From a checkpoint of a small transformer trained on Wikipedia.
Size: 8 layers, width 192, 6 heads of 32, vocabulary 766, 3.84M parameters.
Architecture: RMSNorm before each block, no biases in attention or MLP.
Training: a variant of Adam for these matrices, 150M tokens, 10340 steps.
Each number is 500 + 50 x the weight over its row's rms, rounded and kept within 0 to 999. Layers, rows and columns count from 0. Numbers have three digits each. The size before them is the row's rms in percent of the matrix's.

# layer 5 MLP down (transposed), 512x192, rms 0.0577, rows 227-275, columns 0-95
095:643510573534523511522508437451503375475613487367540501459421465509512507455500566406474452535521484476508512530447562448624414518501464459562473491500533365539508484494472429471522484567483542553546465575590514517548476504463481435538434523467566474506626488468530497502568500464532498473
097:519466512479525506564552491510540393458440571541588423485450563506514517504532476474507532564495496511483447481501544523391484495497489484511499388514470490483545436450564476497561546446435396634508513559495482470485524465426438467402490438552563414521443576513491490546483524471422496477
097:453532438483482456476445637443484521462434417487544448487566567463512619467453517458396390527469497493541449470513467597531522553594533530485487570468521552497484468525575459502494509478544483582550495583432541564527426525462541533472475586480492499492516525449474425587510451398459446501
104:494471524457439535511575536435576475556461396430471451562449507399487481478433501465465494473575492496575587446452476485436538480500491508442488482454457522468471493409528397471517556593532523551562408418482547499531413505542457467496463523480511542536497538513443564496554474480504459498
105:510520481559542498464555554505452458468436449470559477547554509550555460487494604519482478478480471577510441488512462557527451555524438456454472453453424449526546486509492545493505544434559439468506418470543485472592554513490358542487434501490487503554359520516516566517473481512534542536
101:482580517487475534462493496448552470536532408445533481531541426585549429452451503539452455569461370476554431463483542450601458502459438500566504470507454474479498451534535558449554399511512524419531504435507497543503557476429462437512532490487495457463616505463510544525357515508522555513
099:390522586467444509491540533539582464460554505491441525453592503458477429453537490482466444591499445568508478520534535460446563465556629496504473527465500480472397460482535513483458454487462487465581538380503432570483508492481505477520441521545458452470420478516455470421533469530537541534
101:418496517498484450456494472504469490508498445509449520462518474559530530429495536477554510436515504505553476487512519534538521464510523450371494537507529613504489485437490586525562479571549535502488517501531501565490460551480535448473569493556561476511516534446549534452542479523500534459
102:476467501522482483444516538495570541446569503519465445509594535585598561469445483503528485481515526536442391461513489552479473440481551541493437500504486566481441421486427471505433388543494498536545556547530525469569508489568609473527475444550530570547498444559465511473451462458542561460
099:522446615473576463506444530479516538467518485485493428429476526518613501478376458553499515524482479435457482497376589435444482496526532544447524537518484588551444502495554434579569505539548518447571542535510518528480559414553423531521441529436456497546507645500475473390493513447561491411
097:513457492519460551453491500392554522474499513589556486433466526451503503497444465509496417493520496536519523465480495547451497525478460503360554546474443514438552524463543490433503552483511422456512567536461471377552539353539516543496599540476563412471495495423488566409481490511483470542
106:468516513559505457540457511532529472625484502402532464447491542524529586461568512445464493566464475524462458468568540550514484525428499502569570541538353493647464462501565527472459569528490478470541500502545463519411470473559518487536462529454423345465383468601445517524409547455584577516
100:371529461508528559418470544538476535518560468598599560505542514437401460578552506413559479538448504441562423512509475459510445525502445643456523507550470583517504501474488529469549486552480565475557526548442466551488571507502476495549566541467520470489514448484464450510450433495449529537
101:511515556475503431447512520499586504463457461533485572521592437560506491639589473448476468483452531523554502534513501540500496537467542574493562508382402504579487456468473519522442483439456601470515521477463519407549431580393435532470481405513537593515458540491404438540542491560499474513
101:529485616487441438505455463449615566533425451483436531508521396574575428512444562480516515423456466508521520566566550424524537511505435488462390449483459519469536501415469466445527496543542483526516555412539525485490431525551389454518472558448515508399583550414516494568485548524443501451
099:579490573528420493606483502469606554477474519556474531432439530438530504532466482524431462524550479584473499448505589406569504532431524508575452502553564462467553471568465495486399540419514497528517438444466456577421413515476399494466434499522471455447466563470411437418550426576555417524
109:582542481538514525539529497533412459466524474468513463501508494559456457531516468620524473500487463487458484512468380525572415497537513565536530576570516521572570488460538450456569602522529579530451493606573533479521566577528455467560512481481491414587431527490484443450452494505464553442
098:477487459493491527485495501445537533499539446539486477586536468477552509506546511578446407493517590439482448503511463478609443489587446515479606502551583548407532483447408439495466530578522365578477585519435438530482514528522570495432485428452517552456530580513414530471450480557372458475
096:497464583543458508477488443498502477424543471452520455551461504527524402466482503550435522485573557471503480523393511510516539470552458518484488382542514429459506556491527565511482548594514519498491459542508561519436480567460426403434423515464447456474492478542514491526522495550544490392
094:520508605459467483473539501466476448514505483448430479436515509505518440541480499613501463515475482466501532443448509444572543488506518493490563521453469460511450481518462514544426493506452529498509503523429460472507579463524431475451550496601496490581663479506408459586491579424510501446
095:581505499513547514605571537466448527410403530433461559465446450483471542509549500529509515583473481461510526467499526515586483543518543542494539529524531471556449530500553515600407439489482533452458528514527528542465412471536526487524441492475581520532550441451531493576524525518447494489
098:579509564489548523532600548551490436518502582456537512479480472480459493471470637449474469508471459577511581557567485552489482484501455453462524483520462435423424480453476598434459525441477636427544566491439434473472588503484485488526498546514563535451561455399490496525533436466445511497
108:482457567459546509597544460595509564515469434527483537615535451428567588568533546434547589540407551498466520507472475456511491535502509539466505530506423499514445392447561446509531510455486455553526594446425549549477581530473475421471517441508476551503510492513523405458548501522509447471
099:558588579516481531489471540546499538465587472444444502609488454512496507441493471590412455501524564419507485549507546518494478481503455502588489439569562474471564493523490524456513512515558562495573531474515595450532582499521456431495514583502498518504570467501498523458489420501398565530
099:540603525478447516549547529486428526513434526512503543530414511536480546471578410523493472571455423454538585475531581385571558543444551561515483458471541508471543437402492571556567485602469503473529518547509467496589510560418488447455516407481504595585577495556487386543489457525458423440
105:504465478520348481531563481503493482563490509549509440500531473522495472397499535521484505593512475546453512514464515482548519440460454584521498501455611538506485555563477490484536447484570541526451485501507508549558426517552537450485453516496629460552474440456472430592488506431477624489
103:445478497504535422492472445414394539555484433465552455530577469484517536477506437558457493445517483485522440569463515417556515477554567527398468545451515604604490530548515505495556546629588457482504427533527578483549489462511553508442521560542460462541423530561476524550484485361436527456
101:467467558401540535499484450542443662476514537537471443543563492475460414447459437529488507591414516534459510422508496473516444575487527483478606410520398530442462545439507409576561511454522489415516481472457448377548472427531502519484491545461430537472465439561533448458514532529544556533
100:497471559457502564477412414497473367479518521543528410532521520649491462488560476552535550564493426463538490498535565418461455537504504500402524523468514562494534549477524565457540546552525384500421422472553495527508577549465504529386577481553512484458529522501476396508529547479556538509
100:504500484496576498636477511451516459471599469397491540507487456512459637463564542590401460464427506489478538545515479526476527436444561526499509442513475544596457486540477541497507518570556545557492497565424509416519502509484477474514495516574433475519598470457461489554482523503558589515
099:453502533486505519510556480456463550495554523435506402465579525508413607495428479472533450497586520551581488450470483550536498504524449516466603473470518487540523514451513530547519514489497476505558527530470527619557454443471481453439469513516415524595467520457468495507481525481506454577
102:480472416563486537477512424492496527469532478483545443515472478571505515528425495519485483514504468538466524504587461523583589637471531572448525546479595437512527564495497423503508516509427498538528517500439483492434435510435483495531420590474449534575505588448471544504480480553528425398
099:507480498506475576544499505498512371563462529402515496473581468433463517505542519658550507530530525375502454438404500497525510490457431425499485457469557546483418489535494535468530363553478454465446555506529496496479524505415449406497498393555390455518554549487576518584468561521498622487
102:502532424558466514487530542455476562497450465542523543415476508419462499432568547440409600512523506488567495400516520480421517469414504522448513444519493426432597484523474504457584518513545450492472432541540515568477486485460526547525484490544483527455487452460557361517375486527461477632
100:621450478504500499506509545458502483434579477425511601426564545506479445517524557517486502432469550409530527497415441540550427413441456495531444430499465494505484478463541477444479578503463513482525450443501506471623471602537528479582532412448421459605557548442490514583405486555463556518
099:521580574443498508495529501492444526554564483521464444453566562577455485489461535480556500542480454527477526430464440570465600433518463442449552514432527501465481411471537488515514472520478568530457401506528432533565511486594445498536460484576576482582439533504594492514537447509483622427
100:524476508580526471543558511480501466520488461449512422455501601558470501577470464571500535603478582508567581432620470519449566512596472493468465498516490537513505604481431517521534468489586513506495464573531408528568449427531549481576548540500430483501455484472478590494542508490631519480
099:505524444445600422515562539459518433525540444494380496531442509484555461586432454524540530525533478476439467570492460497471446424501522561493476604440509492449449468490474460599494377545552515492544523568520471546520506427506419486512520491569531446542477515535507559472574481452485552514
100:574409544464565551516572507558553385446464487430571480428534523550477456500476530553534567536538554490481436487550496458505551596463508475431530463542438578554432552549593501365529490469494438530424483444455571501588574492495503374498574490503464519572531466495476468436519486458428454491
101:504432480461442530512466377529531431466468497542593413533498479418590490469481492554528516455464467574584483472524448510544545454512518479442529494495494627319532466453551540560532463494466547537501575536580514536512551550540568502435538494531483439495511502384553450551452526435548532492
107:534511565599473515503487487473525513519466493448603447557504483583448489417419555415478535422556462482512467411564543569451499583510562548580480491518559558460514492497526537470536429496514560371491459520514496526486448480492665400541550519444496519503470444553459546494582476502502501467
100:535544540565473508556479403436495504502464510535509572516515491469429512570451539472547513505458564512444542578432438410607579458503468531519491479493447468533459502508539516514436543445400609487536545530484538419426422543490450470590468486581482545495541517516552509452477497539452524471
103:546502519495492511554509412527617551513396478532482587468520581400584432526521553497567547562418432515474534489503474464527482549577490523582398472466548465465576508487508467549490453441447513453448499432499487534553462496454517447543407484447470529479490447422429417495480510510431489509
100:449532424502513541515583580434524527481508553506473440551517536511482620565475509484476540528575499432468457510499457533539411479518553496530517549425489459576510475570531441529561441506501540539587423511552436538530533369511567464430456473491484442522436452396439525387574588496476516530
097:629483552461511489437482509512497467505511380432529448569488509538516514517508461545474486349486532483513467502603524533593435458596430487522555533537487547492500414501438465541594435537552446614470501480547526503462532516513512389526475426487544477504571542524491454639525507523576426504
093:537532482485434501575543466511438500504513571598563491517454502453462551500591383448529468442487530560511535517412452410466456527485477498460521521631453466508526507513554583476472447581536567466521487459508559485484574504521552477490527458392567515501491411533547444490564531569539499547
100:499537480632498545591512561548448431532537492475581500545569521557480451584568495508471460539535549529513516529509501469505433479549592452439518572444455532534547522488578500507437517538498497458513500506468527409563510527498524471514444451548453469546519376532557541531446540546460527458
096:458471552502589529493550493474505567404555497623461540533491518495452557499487615441495413548488509452508567507523450418527480503466573455567480439446427418585545579445556499447433498514491474441629516576465523475552445411452449514545497539454532486537482474439501554446415466450579489441
100:403544585582482477480439528456441512516477543418494617530473527546463453565548570496483520484543483536469481522521458449454473480496546442522541508539482541445550540558507432545536558502467565411469512513520470540536615520424411478532491467444493503512444585446568434575517486487451376419
# layer 5 MLP gate, 512x192, rms 0.0689, rows 228-275, columns 0-95
095:488426480525478509443558515541423447477612514508582529427551502443461477520593492511496481498517445425476515468536466525556465401558566557438511537493425568546543467563503410475502450599481533514509453560607439533495483561449551443554503366461455436507504461465524488547497492422466521543
098:553424417385495440542513529499533564480422411458469576574521422507443499563481473515545558474466567558497418490519483556503566509511491467579505413455465550531486523596465510529613453483521486543459507539511471562476507452443554551494562370533585472496476515477521540456518410497509517518
107:584474568385594539488490503531558588540539518499508382491545472478471562542558521577405461589448468560455519502559487487569582490539487588433529487555539474481537483460599476546488543571449483478533376572488392473489502606528500490540511475578522491432364466477508475495534483467479467415
092:488531470479501529402548411509478488487591467431469456607545523503541440513513520512520438496556487431474484528523530534464543445462527547447459517519458524509560540406531445592581498550526558478463446504459474484534475530538483395422347505449462393562523545432486464535492493497489616545
098:479455425549502503526533515409465411492582531407510512463509416555557445487544483577447527550569426485474490479519468544496382517473396525482494479449480527580551517456546526524525556564556475470386507344531506520493536552479523502464425439547481526571515449523511452611532506565393456532
102:581459456489556518628481519511462363532542481524433499492458468564484472531536505480466568543617469465479426475579522517561539535495532469455484558500616395468555455619489526498488562429552465437456441460511456462390436479463481498500533421581438463514471433494509452493517501565405442394
097:516584526552544470518605539564503444508592482497526476559564479557523503493526571555417574480559533561436524485548434516483434550567550418483453472534561479533529631525572485421522537534516504516461531449448478542646504525449524380464464525491406537496475501505499534531478429532453503434
105:497433449534525587461607444507522463499601524494542439494532460463584454428494506385451489519540557571514486533583437564589522506500434456435512502473486539493448526408434493534492514467492543536452495574469456578438477469520676427465481605443556449401394439574532500463551461470458477506
093:609451435525517512398490583439513501499547528459542521509558512508459496548494458538407503516538470483546600471484554588519441507487510570464453515430470517452492455581524441514543538473513520457518389479515486453466453585491463526490510471636464574559472510438441451549558515550382476459
096:551422568511585456504589514516406462554369497458457520507490522517510517433530491507607500471551487540485482511542503493445536565469425482486560462445449475507450445516503497483550490549542510460529538413522528487495555477422491513580523381447550562535492486566587597550524585558524431462
104:431464548408491544481482518494452561496478408529411495516532421440471473447492630590504488548516552460563497464483506468496522460514592496536511420520595488405443470603500481483430481500510639523487556494534529495495496520565531481564591528525478497497513519543474620572538510529475525474
103:475581455421488457508445522437499478522471469474583546488604525512457451538426543519540605460539531474503460453474513532539479629508526545454558451528509484496452580460477423472470475561565457600477586542385550523581438529499541503490508406550550523465423540572540565566498398421433551507
105:614492542443510474470524476415486422535548519483394460570507482461496495548529524500488483576525554495483515440530488546528510507446463453525521467468481505497478464457470534535469611562493492457506462500523499496456520518425473469559392536461565493461401503552506568598443491527390550434
096:480535452510414479542450548500536515446457463542497554487410512569514601526419478585492498551514556534558451444583510574511484402587396448413472547448615472546537544504584392530496490358510530532474477529500546506556547443509483548531480429537525526623467500487435553513516424463472508542
101:455526541537458539464464554485454465552474449471580411500518475480507512639482467416357552531455452511451520520571484451458598517452517547501469475481572481483546476524579524463529462464479424542537447532481549445528470566464508459538509538606437534549412478573570478508532472510574485580
110:464496599512581566611503498478465496599509524463532408506461446505473534411507485546489467562436436473403533420539472496530534535496396549482492549461544579497537435459557433457595486535525466450401538490516495438483562455442518483501486549539483478524528502476589542545540516452434506466
108:581554508503608497483380497535568455499439549443537468482566419515496542484472448536595509530488508472431465473561601512454581596519527460499574495495497432540449554450547443477549548487569495526445562517417487441468555439557522480527492563500488550462561557488473437539538384496509553454
099:494455518461578472570481472517557494532547469455520539375482406482471463531518443488562590484378477475433415496510598539414625474564366497483534371501543492446476553485509512496530569517492418509535475477566483503469465440481557522517509398517510456512455537471562466500573489465418562513
096:488559531528559507596465597574481424594520435473433535450563597446460453525504478521463472460458472546386520467530514538550436639427434479601457542491548530578548466462440355468406466536556450506437467506507406481461506419588486475506529467414467463489526470565544568434498466464494514496
101:516549489502489418480552548502509548521558458460498472527505526525509532477432518535601594487475504590534373501536433501476471496589503555621455552435587500525474507439502448461444550546494585502537495451547480440579611535485520515457432500396490529518504509532485583448552451453485518498
097:593503543533537534509595485531480488554455572390536551549522542545462515511463565489575442578500593477530572483496528498536496482534472485434465487488441557488520543515434498481453481550601592369519559545510441557544540583418519489530510442536496519566557423527506502437589554516564478401
097:470460555495508450433495556459499453618395544466459516459492466379513492475410486492490518536520494496472504410548489466512642463446380458490498511509421495527404535439567513462465541540516480527492458477514557449437460478484527455519538470619518443555509521613477505538537514500514458534
100:485516455517418483515500425445406568505530507390474508488578542425481424553473502381461576506592520537441583491501453429508588543482460463501494540459570540496515548589524572566486521575475527422469560499489483514511461493429560498576519537525553480464508476460461601532500492504566475463
100:508509591445627478521451548516486434450488506506471456478560430532460434531619414533580518582491472532456526418586417648439503532617449493435520421493494457487540450497501484492383436411479496490551530511541528580519547542504516577593526482495501424487465551486517460580514512566510432522
106:514526543549512482458543588562513483532531512596507499512449535418490470495483487571518478484419536469500491525495547341622553594475464585451562464525469604464461486456546434530581495494445467460384533543540438435482555516465547456526547489671490444546469473483524539509469527608493555476
105:508444496493561481523402515561512475496511461637583500424564504455444519549497547404484519571508499458524509519470449563553487430360544551498463520519494536460461541492575513468476427488488430456445533502488562531592531564607547586483501490470567465563460473458469564430521491482444475409
106:464531560551515522531442446462530494563507491520469531486502447451418474555445507543441607444426509440574451503542517370614514552524470542427521528503573502454565446566497418494560449449496434431571546597498482526450490574527457462537494499454366502563525608483473444426436491549407570468
096:439518550518494474509529508482490490437522453576501501404527482472441466501591577452569431444545481503480527557476497512481492560451570462500522427464454415462493518450432440453430553478494473549494496550556554499493478377572496417506462514544407424436481568480385491467575543523559513422
100:610604580506543532484511601544494456582502526471613517526526536529491579589501563481488571516503525442479470456533491520525601524542390572554567481555512418524569542476555526582454520468442429508595404473521599477430541497472527509473444467559567431455408526511522481468474452490500564504
098:503379536469456443502488490574524478504489461554421414430536354537540537479503456502473425535543523500449548376459536521407460554470415466482526425405480518529445507497499551483500491520574473535483433429455393537595424445475551548483488470456509409510498468473425528550577532397515438556
104:563511553599469461511496512558468504464507478456510524557525579522530531616525558467434564551580425469521608476478498463505436547529472467558579472470467567480499469631522526450529502468513426563470496570536563434576504556519437526617470526520551471472431459506530603551529407529510527662
094:499492534491563538499575526534564374523537555494537483530549449513481416527524520505491419615515410494507575490521469570587515484452553560485571581413536542543545464487459455479549454559507508376504448541509505474536553515387530406646517516580474439625572446466500507486539587424510549456
099:492630594583457483444600535472554459503411518442522434553497476557609582519463460555508492536467562504506479459445554483521507593506508566497485478449492502535518451466575431548456558511505489486518458524514501477483626556475543556521456492480506458613420449393457426456483544488470541596
103:493467508426519497395532540564517521512528493500569584516504478456492506466450591483464441513539530498467480468551484477541514549462515531595548483417567511510442586519591490561501429584460498474530536631484532517599572482492577584534579491533532483607477512542414473471524582511549546507
097:498465480490511528555517524445433524604609482607575535460510419476336536531531517569514560518469477456427562483450478531514539455439487527484563485483501414493549496468444509480503442474556483496553486485421494546453507507505521498483475568492408391494441355556505480506556440468395496465
102:618544582474551447425532502525504469493532500366461555501591502492483456504487457560423491542549496577533540435445479477488474578519466517487570469445503446496456447580465441552491504522539509424479500535536441510446506508469489494503462535541512347457479489547628485498573502593403478483
094:602410558536471471416523470514586447507522494422492443539518483619596447484537548566413546551545466509515548521587516524498468582543482489512505573471476539460518478467473446492495534433436560405565506460589398575576391566413539475400424482536406599525525474422433574475475520528515482500
098:485482520468391558530444487485539496446513522515424532468479377543491468520489430502487509522464512467485489486421516549455525456478575544410495507490431490526516592539449444519515446478607413434500472497447468539516632480544482509488512495477439456515466460568531509462485441519450614451
096:458495522447522494589501419550473486518610588465518582558580477438605439490481544512409462557400402511432428485522403463538499484470540539519517535458506556512544552472510515528525490448509484431439540444579479585511503518454584537489511576564498539572466506472561524534534502398426495434
105:582580500510490587566497536615480546441526504497434419487436448505452558474491510412523450494456538520520539492486539511469547550454529558455526525570501510471510466555522443509505533562493510443386553444492445547571516529540403447560532552479473477504529484579483520482475570528487596391
101:576468505534539514531517523472419397543457545506515540542543583417487484531570500494472564551404474446403485474497467489570567469534438516535513568544512491484459463616591500455574525507411484467479504547493523548465443492400518536583547426529500412512524535529494512496455463536491459454
098:478534414544451528454514459534551526516502399557489459556507552408514458504495545549458501450590507468468599497556489573460525486455464512435504428426476502462622571465540522502418409571554554473465442474483425535487553499499467448427437527460488558615436494515453508519504389460521487477
099:565489543535508510434492484510565539526520507519444591418407485471515486510583577490466567509586514553490571523427535428519529451554512448440506466498492545504462482557535530471496537499545519414478510523500467527494487556542538599616590499650445656416533531495529526472420429533504547425
096:488465428572552503466461569485449602424495515519462475466511515434361515599485408455475509551560446448575571488467491493536576491590464510523473480494598458560588503537502457521519578510514456482499396477561471462467445450416514486550478530572483475510460527522407495488549571408402427518
094:460364472475511561409532565558474464520539509411486489469504493504481458458441553486518612613584464496465517391561531464463576388561456482585490431467579529438515525568401540493484501493582538419539528544494486401478549524509528517493521511548484485489503526503472506464469434484497482496
109:579484503546501526463536620515532404546493441543505443440570490524523497506512558530497620565553467451540589467508484421577481589509512507495489448467545486512574540553549441539518497447473524452446371537491518497469456511471497505602436550586495478537398492419485493552509490486493433475
100:525509479582431485459497451491355554530508415505498503460546504460471467424625484437538396541511476565448470591513457457497516515478507468555545517417432519538469460414515442456599450504474469538567563562506397532501484546541613530555448504492587508433459381474512452543502412461494481464
095:476488541439554477486534564445440477461564458502493540554497394455434497523507603552495485541404478561545557454474520481495438446516515527487559527476502469507536378448534402573525562481496406539523466502578523454456472487369495527550503461455458466458442412511602421466434547565429519519
# layer 5 MLP up, 512x192, rms 0.0659, rows 228-275, columns 0-95
097:458472479501523505497510449451543475516490450472491496482498471520548507542518364497530452505533511565421556544461523423477579484484472457432466521504391410538470498466473507544514460507639515521432480504478526575501452591478476503394459402419420535494424451458511415524467484466501488509
099:508530481447547506438572552445477526443429492403468513508576496524525509536465508388469487518516491486483482478529437481516456416468432526448451474478540468545397438521502538491527479492467475496444541513592438517489486490496535414502492455567467458511467543467481537485439451524518427444
105:525522532417486395437481498470494460612463469530460444572528534523480536543511456585553523513488442458532483349446514422489562556497560443505533495497539500483423606518564560459516576553574388561496481568472539522598451542483493559448487497489488483505484500436477522456441513532484574550
098:533598500521434527484520569440398503446556555513524489463550436514400448523527530569413520486466551559500515476616464554504545463523436483469511505452542501522453485541427521478470499443527423436485489452568499539543501534547504509514537584513412529512477454474479395567515578560422511470
101:543463478472519437400540497573511435573474495546504476550607552486449551552486456463409496522484493564421518544450449415559462532443490478462518519473519407597500442529591443493530475443436593492513517587600451441401489538554515553412485589430562461462438495437584581458493489467521488486
098:522430510551574506611528563481512467455554521522470518409499428526465608584540466504510448439594482454503511485469544366597539516515477418524485511415506429534576549554474581476557583487479470462409428537491559545497434432448504465526492483540408482490563473501591450488512547472463440486
097:503559526483501470410466517507537497493544463588540489580479546507496594514501506465404563395516547463551514457478471556514438419527500434461500538438489504555578500477488528531563578554508499533524397434439546563500502572529472455489541620490427514460376504495457456464582534507444516440
098:452369479525471523524576446466492470476469577561508473490396546497452494539503533542497494493505435548561552515537583459485528430521587495495502549454534405467539502501515473548497523467527499492508451424430503502433500475572455555497484487561437446386507493554535451581462524531552468441
097:523542446587479445475500617556393521478523465619512546430487468443516450555479488498592525437521496458440525521461468514531500509513593406518475430527542471498525522523489440480435494459521535503434593552488481561472406442522469437489596543487496516485481486543527422606503465530548638511
099:441474564486569474505496459511517421490522512463441466540472418469447484453560558401569458488513439506396492445525441496378500479450515506629497418395597487447565446481444477441490508518601433526461468440508519430440532538397399434458526448486569498559532475507460446544431421540460526503
109:504577575501430518471524517522469484527479518583504433359523494490439462510497517476526486529404503482504447439490457443567397545462487524450523560509421502518408477531512504530442604547574465500572495549480519475453576483599494475517550560509543534529508606430498513535496498422481483551
103:475498564591474461474518546491521520447482527468443548554481465492592521465545437633500472544403455428534517546533460441539483423547474538470441573454428558541511444460528594445433490549440456490547524550501443396435465526471527484464500551518593433507525555492581404479479464587431542462
101:394509479470482588426513530452434504520572598471373456468547537483567502392463538456495480528473422417449572511470515538507531495379491480493521513501455469565477483461462543509462558638433457565569470451505576444471436512572490447479417536524359629522518502538465568529504519477530518460
101:414523552502485466490489496482454490495349468545516565540431576538548494602431495549518486421444498492535448500547507436435605469539517503421510492499581565494585507435495489546429521519410496500551472500534515531533517568513561495546424550556458595591509469520471484546466514548585509469
100:480440486507588485502495511546488552522500522410517433466441460455533515429546446452443432534548482537473513524471553486529502507531473486557410486513585586532561460411489473479457518471489462449585515488503466524560518450555467580440545587475501466495449485580595424544554488444443586541
102:527501532466520513414544567540565391438543449436493468433482549503558409532461424503511498523508467550596442562521434578548463473522562506545577538536439521559559593517475524476523538501499534587568528595556590511457489541494570490445477406551496499551554501466426499542454447523461435399
098:519455522640483455448538607484524374484503463479413595497461517519502471542462529517551537496548499565503433504499514464501490394545619539500582526487483586481456446508405486478547512580549482438512432517494494472473494649488558576515527554531457526488547610481467556436527515531466474544
097:563518505403501522495431506465493431518483519518472379451466501523501583476521469473457510477523462385484522455561529514519407550529516580480503491606495548446411522478479470457451535426473476495487469485535461457504499474477476559488394481570498497638507488447492506519445536569478475372
096:415431409561494526553484511433498430440601418465562487486517481507479393527535547450545567520485558447590490498538468450577502537495489532434549458484471548406491434485496534479415505533535503562612493473522560529523521430539476470498504428554525560444563533507541608529422543508458459460
098:422478423520484449469511447398573539471478454515574599483486488487431480506490383571510514500419488462493506587549564503569575528528396472463472474504487432484431507511481549404567460482491492553505449537459485451435465481582476487487591523547488387480503565455510411492473479544469487438
098:476550573536473527538441487519475426384489431442493528480440576520563563455515477436390467486573422505552527474473471469506558545463578440516526538491565556546563538453512518537503503516559451567538414558408504363553540376541563466546489547582573423441470516523556535475426478442545426580
104:368441452428433501431494537553508478570502563521550461584478513522465478558473480532466461548426547498488537464529505571515497466469472473477368378500509532479472558507487448543580501404533440565513445468508543549425458524415542470499488583526464414612459507446519508566522558523464457487
102:435452481475520514489390560503494529514478636512489507549431452409527476499475492486591525429449417459508551462600426506485541424477474462382483402449528592555545515451450420450566524553510491427454502468544464557545536446542527523508462442471437543529567480563463416603420540484515463481
102:480488528583503578503464525546504476403525581551412464416492446492556641515422455563547497553502492459464523494397468543518495520483461441508524458518489577553474537544520421514453484480518484457421562499493489523600521424574511469485521523471486492464363431525579508485430554429523557508
108:435546481479484536516561521538501514541487401493501424616453524472483449561535515480461450550486429349497584570465485528424561424428502481533419619469432511509498496578580548491507513495484523516456520450490493442478452498515504511499497516511469509501523470525580518531394563486530444565
103:511450513536425506433468504466449443546571552487562504552506517457453382508491531572620555498537468503417516436488465578500497531567605422526489500467554500444486500501407463457584489475487485494527478391523527487429479548497442476472546442544418523406501462479502518572454479596461486487
099:526541537442592542500568507446593543541520568529493505517403415452458524449468524456457427493503515542511592511536486478473528584405439487465492547483599501504523461417519484516485446544425500490529502565575427449517532486480522453548468577567496444508522501476478450499408488519473493559
100:556561552597550461507534511579466575491506609443442547472485661528484568532469517472408462486498519506554594418448539507496418524523473449471475411429470443488532495482418478526474507485531467516509481449577500458515526458516575533373541520388579630483481525505483538544510475449533573445
100:505480524497490476556538535577427522516520472506506483414477462447528443546474493631490519582431428516469495471487473509404556542507606507588489510461465521512498546422509562458421502528605538456525532433527504488494523553451581586518546554450456435468525387492482503465442576570520550443
100:477570608497534499574586542542469502538509429524522448562468523527519520509604489534474488521447537511525543564484535499450521564460450573529434564463480460501480391467506519512553508509474476536504523474416506522452483569465477489417501423434543558443537542482497530482548513459546567520
100:493506492501493486474494489449594520464583581513595479501599529529526526448488656541500539537451502462488499430490547527427481525458501516526478511545395531467524538388567487452478444484541532511542547480523529599481458532453530596447570381472537475578503398539510388489583480422528466517
097:519502476618483458505432524471485522524424505440436538458586464560504538605500625534567588565407407461543522560507492466508501512503547512453520500634508440431530377480556494498512454406502446544443538444398509508438504543572542516500432593487499490466433567481522584535479546518618561505
100:520490455464564520534558422506587439405464449480467464551428508517484457470544465513534535465541494591517470481503483480425536499539523407441485445452507536469553426578445579437496493507500563471458534518501541499621566481563473510514451551441455584467493586434494597474504494496571435506
103:447488598499508524532509457556509504591484441572496379517484531510447481387494519455549411565548493498553551476523535570508502547480455639537425569531571500467430499433486502425491529443591541401494442478542450497513485389459495493454415606415537551422557454552524422492503443441446529516
100:453531448503508501420472491549581489466453469391461473525616553466520412479516493504476499616470444492514427529576517524563549526534469440457494497508493512591449395524559506529534463529482539436435476597612506464479525432470542472542448488511605525554460657434481503449442570586567452518
100:533460431570520519420437547505562566497526539507477478446600581532542484530475536651558549590469461545448396502492547485509499505563472470549620438503422541484491520486512451565521478527530571516526555556463505512478472465568478478530546558452585455499437484462488409494491514466488430629
098:583501382679385526537405507589575491414535570489525499497505524455543558570556450546467466543521518444563523465566441467395485465486554464462501508512467540473553438504549448547513516423412542616505529505486443543477501550468578528538389566490538430465549432429519558619512425496543492486
100:617483345420505480470492507512485575453545545514559553544476453525508544525512422634477500512560477458435560448424439549513464563512563379586505496492480548531418554495507524507564498483523499507540543407572438513443549461450548603580486544491419421577485548524485481457515574486536523532
100:430453448532495563408504556473510496486524532496484498453472544505467496492493438554469484499515488427566522449459566466446478421496491548500445477458567495471409497454530504544527486548520519568530368477486453444499440463529554436542491389503466353484517555456478505534531489520512502536
104:425439439597567429468486581454572557485512507530458579434548508531555535495472444596598535498436433510487530399529440494520505549519465541529452446503503529542623521464383495521398466532575542510514521428460435452466558459537577547458481486480544455489480538476427499603478562531446527536
101:461547503506447453451529497499550574495559554474534407483457500544509592462505469558470494569564407487520558538456457499548450481530549475452577496448509531556437509484489488541468522412536513552430556456522456560498402529595482388488423542561454383565548567381467515567525479402451471538
102:494545520474496459544489648663542519492603468418524553495512460491532450374520450517521562508508612517555522560592503537470554539586429484561488500442544543515495510500433453468506494429441596481552543567498410492560477553497487500524454520516448536453468524440463490457466473545551560532
103:472484540514494499525529464467591524413454518533502524506453500590509498482506468486521560591541475568594388420554547504495540581481535476568471447558518585437442578390503525450488542487469468491395333423468464457445566441551530518488609523528523526472526452561446566575470455455468446495
097:545501471535556534582497428495514575487464500501480477417507512560454458432554537522475444533535464610445495510519535539515532581460516384553563469369508414497501460449478438502467513481463496442485451445468501511537452495473541570438507561413519465469544516432550466409523532507564499493
096:501500507485485407374573558488497512480486545487430571521439511429430486523484427521508525502487563613510499534527492520492445436509446579529533462484465422520509589556510480574585461552416518496497638494490467460541443531560422582484506416436479514443556487358481525494490531630445490504
101:576520455501414539555616435424399448425465508391551511595487530531539507519546398542526432478464559577456448556518437464466496507447502444476528575506426500528466569496442558470458519491472528561525519470486423485482576498464502495520494447453570498524578467486427576456492553528434455493
097:530583443523352470434496481520473508482539461549393463527537520516491448491462426545517516583462499494460483496425561513603525532499467525587529563551483481595553553585494475481554460459534548574560549500498509488507503523562507414456548588453351522477448479484473525508477442479461543485
094:512514444485451522548516477527508561434439547439576499404559512492539509459561476478511557520490534537605380503600521511441529398491505472470487460461463496541525558517542469468459522499545579586524454407512464485475481471588494487462443476490484494496403499559559501519478552543527484421